python train.py --activation="gelu" --positions="learned" --qk_norm=true --lr=0.00388 --lr_mult_qkv=0.5 --seq_len=128
Each number is 128 + 32 x the weight over the matrix's rms, rounded and kept within 0 to 255. Layers, rows and columns count from 0. Numbers have three digits each.

# layer 3 MLP up, 192x96, rms 0.239, rows 68-191, columns 0-95
126158120109104149100148128120173080121085062100103103068138101107152105154098063117154132121183115111102157151104179106153133158138080130126142113108137152169131190123142147123126145201093148091133143199124159173117123118064166154130109155109141143105116093091123155151151126153131116100
061162142135164144080111107115158122162165158084149187082180136085151109143155073164081116121125074130166111151102190145150091106133179160118108126102114085117159092085132141050139138171154125130159125151062139079093134138135126136078157141111175155154104110129100148136102112148139130147
134153149193117145079140137108147123130078112088127156168135110086124112072134143145158131191125157053145128140108116110105090169159180114144098104116035097140156071078125129106122161099138126122100087188156144140166135147117175125118117097088134130157119133109143116121179198188101147125
139107148141092107187183156116119091129173122142083178094118123184072134141142140173188159114118127120121170147140113173129130118136073137090106071133075095153193101158175130120112138172098145103103184102156133172134102120133170100111102081083161111135094150123121195117117134146114041115
127174156180151123151151132153112164138136129180139143136104146146120156109084171121128140176139115123139116131056092116082067126138153130127117146128129065169092097142133118142095130086138092178074112150123124070136124206155161088096119125142089149114164104153064099129125145095138061152
190128104108154090112189118078161151140111152110114142160141132120067183109164159095145071170200121124113163077094139113142148095111096140139124142111090136063099113132155088155094138123112109118144113151123163123127153066142127169089098188203147107177074086111208134130078091152097130161
108105153134208137107083179154167168150140155144088143135132131135185178081089114128144076084126106139084135165150106172141140146095217136159151119129095117143145091070104160133109135116070095130126081130149144183116165102085149171088099127093106127112143122099098100147184110106087114112
129120056070081081098187100138197112113128148119169168133148135151150148148162159116110220147132084105095072065103132129095124139132121124082131111091066136201108086137192099094138053137132143155147113084144172187098152120161151132170099161094151105157155118098119098133116104069142155179
072167190122190151132137139164092122189097124131167111126092097133136160073064142149163117106145136126144212108097162158101087131114113141166157117081167115171081112124102168150179086097097093147122131131149125108101104165144148123180119143080114220082105079131108092147073159103070116174
108131117134115164159164095127166099096139135131122128137113148097095131108087149110130196122140164107096138157048103109069110089127120140167093148101160149103173112073154190089158091252110135106179174141152164146137193137126144150063118153147118127147059105148152120127122072151111115153
101162141121109112182089126201140162161137073142125113122146098140150141105147116042107097125117101135124091139082131095124136059122111112089174103177124138122164135135120125158105066161158159099071097135094147196110163108156203109158072148129160187093085083123148188097163144178125067146
178188135120193120134134122099140102151117142149113229060118088106150157139194147121098103045120118105117169165172106129167124139163144135114188117100112052098144073100059137141163071129114114158137128108133134166105142126087184103094160158180147096138135136060112177108120098103102090123
098168133164091200054072064185137132185079111159133149122126162104136154125174089177103135092104132114129143114139148118132220140138103115137174129170178157125178153171126122078062114107124100074094125108132134169134141134091151129138107159123081082119103082092146125080137100185162128137
133140135122135169126051105144120107109170121077097118127115075050182147132144121104098113139174166130199108162172131146104131144087103161096178151141146105180137148144137197122045080157159066149131164126121109149149200163057122165054063104154097128135117045180087112178178135153138053100
118127149123163100167103091069159085128089149141134172100131103097134166126118137207157088189092165091087070105115166112181136120123104111163093141135146087130119078164144138129199137157148153171119121141075130095185122111130096123142129145096106171148107137134144110078148078106130145074
090162179116104154095175124181095156172092096183094163120134117160168159175167187129168138161079097097082141155156101131098104079178149074159113132048111114134151135094118113158188150166115034192135134118120102202187082119175157041076126126150116092080119119040049130100087147147164099132
206130127122109132141157154081187078121171066105129154152083143129127161173102104088128138169105083134134142202133134124137128138142090127069103163087087161072099095150156173130147149157095223136136119124170067142105138154142163128139083138079077082093147147156154150076098152142139081176
120115076137123107082081106124092160142099111161177120089195123143049179151102137110091133140165111083116151174180104097123156152157147114103145096134123114123138125094100176147149171158099086127043163125110157173085159084114168100091128193097145121124162088148135142151099099120121167114
143098070162133147160141069096138092146086147144145127138120124090101114177113123101142146119126140076136171147092174166124090090101060104168081150048160143176173129120128139110154117165143144126136115154133087157169060151137168057173123115136146108146125121167120141161140158103156144171
149098199110127200208129101105164158126104062131102124106095168097161140109100121095106125171172140139187085136136145147109156158144099088134105097129130133149168132101096175108066106118129103133123118191151203147117121115100168207120109062124142118070127154126053109119145173105120140095
094106150147074073131130160161151100150115139147139140136144092092128164173115086157164083090096149098085155084096159107128148123125119123189173139193153114151178131117108145180125112140149153142118097171136144130154098101089122074140135107134134159178034105139116150107113106140102108095
071064158096095149147149081069134126143110098073188121146106150158155160130152171111150139117198181090134127142126101150111132068169155112073173130175146151175079100116139182123156141143157090109118092142119129123124134065189136110166112105178110078154135107125140159072154143100163090141
180180152166139100076121172147133182119147114109085062130126082100118134139124129180119129167127108027081156105107081133149103126159055104129107150071161134124134128099117118138165113158101085177087152099134081119190145192098188162108120099111081114124163157155122165142125089145139139175
148089190098164185175079103064114097129129103159127167111077120175109154199132108135100154062142181098108143109142165140145150180094091147070121136107059093124118129159111184116066133138164136139157074143125166147142120116104122152139120144116159107170056123107107171131149093152066103136
110141132154140149109180119126152151114128145162166169118059089121183140140075180182202092150146170120147088166132103196104149120115135092107096156144124085121112097149172122102138130069128148133108115181142091143133107132117098148086087146132120086126139141107114141113131108075136104116
059106132134161151104126136139170076151065138108126108191105138175108162134131140190129148115151195142182156119109154178093153128128129084117128103146131081129153086087141178104162116090103142089150155094140085105086086139106155086157085154133160097184117133094143131143086158103154161124
110123171082127113120189151142158119128172129094128137204153194229132119139101075086124164168166183099136074112081093127126094134141107109094134179133093096092121109106095131164119129152150130154075141104173162155085137162090167117090133087119108143178098076125159105105081155166110126142
100138118098116151138152074160184160162086072110130130155142100118148114119104118115168152144151097054142130118127174147087145107152080125111156149113161164108128142077114066150127138135185180208162079112128122099117119182088191114103176134158103185105088142103154105111104080151081140132
129140128115130111091124089179152176143149122171115112106128114143175150083120164101133123173142116116142161143078137081128132077169100130117140153075136119113165162141103119156142189173140119139127107137146116128147155149086108153096122114179147148139072048066137165152128122142088131075
118070105158185166095106150126134114138127135128208123087103129124124105163122117149119137127127124110132105098097113140183145065153189142118189128170072174150164105144173145187130169133062082138142113125122133148114128100166121086112040146114137135106067144162091157160084148084143129126
133128182128079105146113067148101124151086143100124135150130115159116174082118198123158159171164072103089095124100134105132175118098088150149187131162124116152135163107145136149171172102119037186142099104097176145125123190124167190124185099145094133120108124122157054166108105098108108096
167056157147110130148147037104165091181120099141116162104123132126088158103158109102109140105153125148158094162115127135107166113139155113173135063118132104153173144154098113187164210112102141150129096083143061134113145146067103132161067135095135079143133164123108134053137184224144148119
172228202065152147118104102142124197100134120115155101113071136128143087141110166129158149156146077117102130076077111132153057128100149132091174137080147131156147097155165128120124147139158141135125133123161098123138146186122118152121122126136096120186156136122092161147104114133022134085
182162120113101112120078128140155173125116105168169127122073129094104164129120095155118093170171125079069133148165107148157191111153098125103168099165147105089122106148095105163124105091123163167115108112137116148085148103168174131121093171085135120168079120112122158109102169108101151142
057126198164107147088176150169079108135175157144112115144092143123158135091159130062117125128132139096098155103105155138142129038113168128199143178135076110115111094137094189116155140090137128097120075088131129138086092136110138119113190215137196107154178169164083130155102070142139072157
173051122172171105084189183089138131109124139107126129161140121155090094160098120108140090141148197143133118141068146153135215162100121137139137138136129121130188115124069118098114129197114087130139120081136098155127092100169132188120080204132143032045152150134110123114112083106164121143
082101190133159177167131177152117148194126107057139083140121133125111133138138122155136143138147151106149124123082079166153140096129109138117155110114125079120168127106117125161139161078125115095154136137181140098096103158127164172152088136179087125132078104086176121062092169111127131120
141087118162114068119132122151161052135103129121135113146182089141181130141162125090113183106094128149130069114154130116106098157112103137143176168113143144149182084103164128163103146235116134108097106119127178126173118130155151130092159187113092099118119099135107106117134060143131115119
127095087110066177132147132100154126119094131137165177115163139147153150143119101084096126148107047078167180133147183078121106135126096160150100112088065150103139157130157083137115141164132131076127117098164157116138152171170208150126115089133173133087111141134149084130098179101084106206
103127162066111157127129163101132129166158141132163080087115100100134190122141138110123150077179105092035086115057097191138147116115110159144106080107119175135083110117069132175171136165168161176131047087184174139135122084152137079143107162128203164127115127133143158143068150105105059140
135082108141139110113113143166117141143090124100133180122144114156200123125098161123128130134147097083170083134046139130121143122125174175168082164147125125137148142193018125164121198100154149113071121140062164106100104148134119134074184179170088137148100105095125156098138098127083064131
108140060132138119145173138154115170146147119127143147110085150146112122171124116119166125166112123108171115138077132128154145107102134170086130130067121156136105135214146136121130175138113179089093143137121088145142125157137156087099138153180117073107137153174128064110089096066093093160
133139158183110147071112105109157078093144091127098110073123164045140128127160134073090143189081126124120175156121121102166133129119105056114181118152142107121141123138176150134089149150150136120123121096153049183143132219121181093121154125061137121133110117150160099152134157161095130198
086165117158154130127132107150082128150096167118149124170117098095111122152122107152198188143170109112083116164151132146149096131113194050131065107106087158113108065100102112137163166123090136143090178131171121148138076149061192107143147153142082192164163114105123151140101101089100147110
075110157105123122143137162152124150209126131135126076211129139116101131123111150165108128132162132161102156170160129141164141142072131101107111168075156093072179063101141145137121129163128082149141164101144106109022093168163180081100159069123183097104130168131082149121112125139108098086
130125114098121135178112073037184110184132146172118126102104077079095126152169137079128096139168083127146123189124081177145120153128116109089104087122138160143144096179119103139171164145122194167126146136175094154141119137112166133130075113060137073134136138118107128183123188106147115100
115123159129106175090141180151122131106027184213092116095141135168114129089168150128139074125138150111102113103094102126118117110144065120100100095070089151115073164182136163125179201139222165140110099169096042146167057123143160183149074197159108091124147113154169138069137148117140044122
109118134155114134141136056081137064155083140114120124145135151077144138193211124058110108107099157122142086093176042158119143122127173180117129167136187153102184123109120163145148123112129140083165143126186121152096156127107199112153137098131125137103163094125055091137176139198087130085
147188149195162186165136095136123159117119088157148146144087156073084182130169109135147159149111147130155079110114153127065120119105175147156187109117184093136174103103102184166125118098198083162146138101087095089161148116074103114078184118062143131112139070116122128066106139122107094131
094100159180080108078167054122135100153143099112147164110043145120168168094141125195173156136109150063147136111150132155135077111134164119118173077065165170157111111093140100171130143144114136133156201161103118145118109150138145146169129109067138156173111118122060070121105126151126129178
109112178164101163155142101179109079125165120098072196101152190055162190150043120160095049140156092181142132122100173068106142101095125141165116123082136134105138120117107179121172144154158081132132167082127117146123108087191118070079120132195131116169144132064128136138097127175178100103
162144133194113125097121148170151133128172164085119151111169081055154164162099108149153139127125133115096111163064128133137123149065143162165079147098164120076124143130087151148169159192109111100127086093104124166120107106138116163146162154094154127127100126138146176094126083084120124088
136109132148107137109102098168138100154148147167133127109101108147139093127131135132138133122100097109165144190106077123171183147111138097101159174072149121123135156153144122086155165132096207150146127122193116137089117101149141125068104145096131117105098130101131129196112111184075097108
138088122159140134137107179152130122143108074202165121099077156118171132140152103114111104164157145071126121142094111145181039170058125115105127155076135101178115128131118084143094151110122138175064169165137102155083114208080166135132110145133129092136181135160141101134114142105101104135
119112114099085153127167138087128190090109141114187093127072091077084105093126142107116123116174126095136068115123158137143164082136160102080159212176116109118125101155097180131151110168135115152106158159104119145131154142175175092112133102132094135166116115122142141206118109134120068181
119109131159180207149135162129149148156147132133156140140129162101169134132067132134160108102120127110104089145088117195142160087171104176135182152129126132139107118096080174153087128131142094145094139108108142125060182162119097113100138151099159098119171103065094139106066077089138060124
076052119153136130137124112120118154163101129124124185192083125127136134174094047136115231068152138105144165119162108157093100159127146139125100119102098113172182138096145201133120158111111099094067181108114144113139115193095112160118123096131154103070137116126097162137166133110112114147
137087092124076154109171133071104139169135039111160151154125199127096143099134118139194146078184120123090109114080141127082149158127092132126132079148095159135097096161132114174075134172101126145152106147142175095119161121142132140158120098141181113151105149141066050153110131147097092207
125147207113102187157136102126129111147099079094134095109082112160067157125118145085185169120143145120141157090089136199125126112177161114088069187144178186141120111129129145152171090135147140145114106093128120164109130134090079177059147155156132106106178090145103111122100111131087116079
142147130076200120113128128126121175152107167110130164066096137163169134107124071184140170134136090105122103100101121128117164126083163155137139120086116122129147064091081187063135180166128137137140154168185146104153193082087145138110097097129132162105175105081143119174057103070130082183
177158194109130085109161103140113125150087145152142134099096163149116137161161149138129092167134087125062104109109074124147124110082100127167128144137183111104114160113104104094175143148116138085162139147158058070145142180176127145145089146101171140120101130107148139119157130108084123090
112182114161090109063177186145160151109122141131147118139133121190125167163105121130123101119152141135109081120171121155137129051121115066078084052117092095184185132125122140145151074144120128176127143140149145141125124152132084136111095141117088096103131152132141128128137120122132135128
116168090197161175120123162146114128144126147146146129168125167092112134157149103089124116191156109144146095088131147139090107094161116138093170111071154148152117118114112160095162183059107101120167164119055144102123128141171121142122057097183080133086136167151086166106109171073126105075
123101185058124080141162130077120112124110172162157116096171128046128106108126153126072123171180162083145148127141137073160137150142093138131151066111121153159142116104155189176120164183105144142144082134151166150116121075169075130106101119148136110078108102118053162155091090149108191101
148060152140137237144112140134143117079105077124139117150133168110133099113083194131133152165148206131126151158146145147089146108126120104129148115141121174114072084139153166130141098152121097156154136103105075152045129102128123139072108156088125099135176096172076166060184090137155076140
141116112130155067105122134053112098158147165190147127110179199138137122135184147124206102099132116063145154137065126135162125089128082136117086184056154139106158132144109136124085138208170116140156164103106092110143165142131107106141077145112160138157120074062117129125125082152132068157
190150101135097110177154097134076100137155152170117088147108135127148133152095155074136136121156124183177112092140119113162189077127135157103082171097153148119176086148134122137200101135111146172111079155138175114080122048107133128159076104161102100075138140088117179181120091149114075116
116100108175139133156117106113165121088083156130121118156122102133168138129128124080150158131181148090121077152158030149114085111113077132124129142157112120120179108179159088108090132079135141116098152124122139113173120183154100183140103116166151085182140070145109155139126121123105135146
176080147111084152164131113109173100179163126122166145082101128109113188151142179144149124145148115107140128118082136113094152136138185105106147137086136108128143129104139154114208110147203089108115122058122137147100087087087098150074136167118159116077172130105128098156146125074097153104
125207120140104137129109126128118097120143109115113106095134140128184098115110080090132076133217181108132070171105104114136199148137060124082164110147147091145124168165135086062151114138108109125132163150188116162160237125123134157129069126070100148150152107061147145171188123161112067153
079159172135126166096131136164153108164116155130115106115108240150130118140145121073128162106066085164076161105138163056104143145061162098152146114105110132105146085116151187117139155136103112127116107158191129160211153152140091126158073110137091168054101086102159156105156120115062138179
072158142126173161130107133130151146158108102092046177080142139169102190169139068126134149136139142124128148159087165130135079120100111102165161095081075125120180097167149128166085152144156120171096107130111158166155170088152117162089101090147088093172059168105086102122121162150090135111
086078178152097131140086148141124140153160176132161089114120176148165169100195083139228144108174060095069142179117148136124144114159126132118126159097101050160124153094128121085112163097122150177092096155109135111145148096116146116130141152091114124122134121136133151126034105092099142097
174144138161202132105131128128121173157106124192131169047161124130132220111074124118106055133157093078136115136104154149135080106095115222177085160096153175119142091106128115084130119113138164089106091126054092163083146101145110180098118087126129225125104085125174112177123094174080070153
126150151145103149094126100149168138146096098120098160229082130147128144194131114149101119186144153114117100140089123132116154085133071118136105098130156130144122066126129093113143111090111125176083128167073113148152077131131119127143101180108083095110134103137186165097164140165127194159
242191111118106096146087098105147068116104167173165106087130108160166165121173102164145061130176150132136119153083130143138130080108111135061186137113150149182141137100111149104135148131155141100099098103139101149092129148130124142094167145167072139106130135067132067090112065103153160173
128132166145080116080159130169133145133103112101107112097097113099126127132120124089194119147154141120185113178171140132125095170090166145189126174115092118154216098106059173139119090150138109205046103096137109136134122114059148142119117114155131173102119047120159116174107051169092206064
154106104128136117094078116164179109152166135162115144156121158194137132160124126122113175092125202111185156123124151170100104082108122082126095118096157145186108091122189104064121120129156149196088128133096157162150151108009141137041060151121127094140223123092085126119136091140110093148
115174133129159110145120160085182120177086159115117111071101153146165181146126153142079167180109119140143151187125165111099041165114096137114135143129135135116183108158159094109159134081159165117110095119106103152096152133139178105080060071128104144125126166128152128150109112112135108147
115140139170134164143083154155139124127110146122198086105108145124142144127207189126144150119135106172126150127109137151083102176067178106097153115206204103062147095115157137141172063141115133191074094091135088130152082115119160080146120168118127137100120088154109183086103112115098135101
090107121163137133147078064126120082124135147132171066153088152099124139152118116114158154100116082178170154139128144152098132107124102122140166081064071104139190097164128110115142170104178156168125132171096148173151169159075139091078183118112123138157150157103136061168103120132025167163
112077072169157165150144207138112090223132092067160116132172136193127139081115126132162103112153131117149148128141142091119113101192152177082086106162144076150128114099062145118168134139169149146133127066128150165106121112137112150164110057097178114159092139136147127141134120085092095148
092110155131127122142138123123112120171193147094113150091180100138174119114098100111113101118128131148181176118073131119172153167138108141078186149148132156094154103103121143127146099160138105134088139095126146175114124096130151130101151150100141168146128124109124137120077085107105106168
091075148095046162138138149066098111151157097083116147143189132127133116094176108108154133110131223093126147127122081121111190133122088174146140193081146098159155100203159136155146173129115088153134114104107145144108142135141115138117122123117157089070146033170099136089160086126148128132
103128107119107105110156130155090164138148137098120147153206081174099121128114096155131101149094134084100112079154182126190139064047130203138122142097082119114194080176163131183100156170075182121144122130079119096138110134129144114116105135107124129108143164175110154090143155113126153140
136186146120079100102112100128147164145092124169136121116142173108091109120151166101086126183135107110061152106155135084157096070072089101133134166086146165194145168123138212141162106123119067107217134136140103154119128112166107155088074155094060116099139128135111181106139151142150086154
127064147139084157078177085060130165073053153150174101154146142092096114132143117159131123152110144088146118076141155112128145108074063110140132145125143092187126158195111085108138125169153136132174099124210119089036148111158162147190118098130152101063137159132140246111140101083081109140
154135077165184184133160085172190085103084090114124146121111163100140178119168089052161115148078099117127203163133187121053128129124144143097161104103164086113139109134138135169145123151117143137099118072139184093149151069158141103073112123164134118093176154126143142118124115120131067134
098102130152137170167098122111203127111123161137168059160085193107149123169103128113145140097121086125141094203123112116148123127093146092171130187179169080107175151164063134128119170136113129088104169057151101174180158149120118059107127140097102122145155069142115115087102104152116071155
115071120141060149116065108079125077106067128127126110109137157125136120077154139140121147094184169139148158089134100115114138088180137144137113175141155105126146076134116154121123147175059145155167060135096097111130074141127166142149141102139176149183155108113188146110151115124169138200
051147129153135100158145161103152157102154110122171135118164098152114185146123147186103104165115100138078112103120191129155085190117101136172113147115110081146154077124174100165127178130146068090101091115106106104144128168090138159158122152090180145111083093126070162082116159162071121118
121155157106105163053160176177162116158114112111120125180170100124126187168094100140129113124119161103140172086124126125138162155090104125126127137130155155106100169119119147050093161128097146108136166062113098145095144161129084161138077146089121112124133069125193156138142097078131099103
149161107176158111100156077151151141080110131074205120088127138128118150176089121114131086165116144091118133123166154127200098074129110174131121134154131150192089055122138103132129104134147089112100099105182083183147110136117121157121128127181140095135122126161118115142121117105096127163
109145092115084176104182148129181103154082107189140124086165169146114081106129127146088090136159065128107195127086160147131186072080122125132106135067079108183144069129116092129079113139107099147118177156113117145152113213187115106140126109095120165149149146152162090148133110108169126201
095071167125177149145090142090105166153110098075144029082105121101106168122172108094139099200124107144139195101157180089100137078086101165104143141089147103175173136120139134135110152141179132114187090147134092147132118153210136156122117145119175089045135142159161060125131085130113126124
169109118115120126112103177103128150161107113110141134108155156076153122147114145109089144180172162133132134108106082156126141125183143133129091104116148106153106119117105134144174104188162174159125091082085109095161095109141084112127098102186170126134133045101127192146080063152163111153
110078122097050139059131126121143158071147146167143164168120137129136162083102130096163106116174177103105183048137111150093154110165114077126120113134086113170179102072071189120131096149121095156103120092098159169114123163109170112075159122141104195148149170127144142171200128109093112143
167074126119107148102116151149129174156137065175154106135180112224102071142138094126149125099110156085165174087203141180141096096105127175113094149107137091216217111067102138117106172173138105197097092103140117123082138105154156111111120148125122132091160089104118186114095138137114103126
100090162142134138131091138186115127099112213155139149179106094146092152103147089188123167147118152143157144101188138155161084114121081079118109099097093094137088149138131102175149149140140126139114118117101100088144168184114120107102081133083115108151141150121057167153096124176140118154
164139200146134120082034155119146089147164157091108154116142132151139168136074132149114145107114113120135127172077104100190146146098082172068107110166117138143144141138063174149136086135123122155111103115138119153117145175146167100121100125101171112095165140154120168192139092143100146044
096147157215144108079170119110155150122193065105146097087164176119135181124081106076096099128174147140167169133144140121152124133100081139107092156072162074127152166111147156143099108094085096130145093183115129109089128154132147117099116152160123136140110083144112152146116121208065118081
137136108135140147172095139130148149150137150133159125129080142178067191165100124168180122127143130135104151131100177166132106153093171112158108136091104089089198092086132168094076173203110110090125131125143078133119203164048133083192100087119103094117113173080074144139112107161165161117
107163119146163154131145164151112158144092104137121085113140133099125135112185178135139152207173103203113164186142101149129134111085127125098191112098092082225098120104102113113125141095097093123115128100063114141082080221108122125106137118133181143110125088153148116122143142135126093160
149123164157110149114145099118098159131121128120170173179087129095154122060150131165121142125156135212201118112152143125104168144151137186089124089132094104153125122134135139159136149146145114152153089170127080082188086184122141056112153143084091140043110093141142103109143068160079048112
171144162158156123109094157142101094121144157123140102119129142090192095106057171077116080157122199125105084150115106116058163156092142083093139113110075155095211097110022154127162137182160161142118169074100137168151142172136159136074160136153103098080128130092127169128105093164169184110
079096141082138116104137153190122135116106085140166119152098151117130148098082133175105130091192141073151178107161129105136118157156136138181103130114081072065137119115135133198139147119156167136143129172114153170066055134165110180170140185176133102155175117149078108118107072109113032123
134157150087180120091178153150088130102104098130101151159171114108092194150145147139104131207069110146094114131105145066154187119100188087084079115151136104093131113141080122093161166192110130124106104068167100137151110145149158172104148150131089082104163175099112111063175185186130068146
117106143127210148127159120132094150167094147089134115107164098169123152097125110077104094123143194056078107097132144085143169152124132149106096114122099144126136098100114154136133099138139100123109137106107151115113144175180129137155074226126179116122143096133136091128166118067167145142
144212100135110086102098119084103138115063132146117135141134175100090143132095185136146065137180143173194134149108168132144163143137114112058122090129108088118141111080104150179108150164095140153138108117056131107164085165189128125120140115120126078134146084174135059137179120133126102181
152148160115054143104139128125121137154137153118128106144122174143134127122114174154156075096138076093153128122141147164120161116136135114144067175122063101118237143096105122126125129129175122125142135116152131140080192104122138175081125141155149147076131155102170176137105157108087092120
099082104152121148146128138161145137186155167106134160088095114140117167115088120137096145113154167198166101125137113116145108097086143169085104129135152093100132145172147187095082101164150101197122152147136110115073160125172117105101094155108178119129187080186066101152130073098064084086
138124171158143139070136139132076125155077118114131144138123079142148123096158160095127117134176172112187145135144122069106092117132171207123139075114144110153167149095178119138057136092119054092084110208163131144097152207112165139139086139093112148113154118169150088129111107047147144122
115157134153080156183083158092169098184114121181108154106075196141121128191081141173107159165150170159090101108152101088158145074178152084112135110140123110134143087118096199061154146136158114172114115131138071034190140121151139145172042050084151159105177138081140090124127108118164092126
118138175104113075136168103203176099149062076131076155119116118108141149124163113123154138175130186131164075109110190111157127080097094133126101103136155149148176101124140088121124127121089178123117135146075110106118062205159166100140175113103110143084116109115147087105072155148147156216
064168113115134135119137138124183116149142174127137051179107178150117131147159060125152145101193163146165215131107109155067177076076097127115113068105119112158179126097073145159113105140101126149126131101106157162132138158114096114094166124146149179098134101052129111143099137145125121130
111186144166109126111170087148072103086160124194156143140155136130155169140150186135117127107098114178101144169111098157129116092110109126114124129158115065131144131169135122103159062106156167090127139084187095120135191140126138135091107160109129085128116122105104113090159121087072118129
092112167139157155084131100124174142191115128153075183110094159169119069207103092153121143122085123130172110098106160095118134088086144144112153118133143141144143129145162055187099156141142109153059040101081121068123186153154114204124110133028165155133152131115077131150109157122104168173
142176136133124091018166133173088110154157171122087065205134103164124156116148119165144158174149125147086145077078139121146153090119099121117106108126152150168085141156146162097103130153114120142107072159113060132152084083116148163154116130107125090154135112137078193205111113117087123123
112140194163168111129081043105106197135126123068100108107109176103177170102093109155108109099141097140115131182155086120096155090091125085112121171091114109127143124116147160139163113167158131123146134184084104141199147146105161117110106136124074172131144111078120149178193118126101099106
123147175184153153103164103078090130128064125125147126132114077139140143125080153153153128113142169151101134093085181132140170191183098147104097104143116098155179148142135188104146148073079122140145125128109146151124156115057133045113128130093075161103078150138138168092094160099105151058
152181167154124096099093096118114067148114148123160175199111141143126162099136138058145099117098144120125095132137116177102136160124180120186169155155169082062186073137096146114088144105033132141075086128126165147141094187127053172115123135118126109132167098136114131121135137121102145141
085162121184095134200145118141107113147125123087109104189079103142214170153088069179088088175140082148113178112154139145093132130149059131122131126110107123139156160168131199129111040159123097098115131163126083144114174122121152155126188122167111045136099119101101113091125071138167133125
127120137159138110156146073138112165106101081119183149172145119150142120150108158148096134163121129137072123093155039138122091129093124149113081094138167134087203138191166152052136140152210156077104071109169124097111134126166133101133079131138101159141145139130120148122136132150139091169
172122160119108145126167137204178095168127112070157140101178104066117127119119116115133108145099118072088151101096089158134101139126112106066127133163080119136125156116081152107112167171157083140164167111134182136110148145130152071106176105144134138153104096113106176124079120160216092134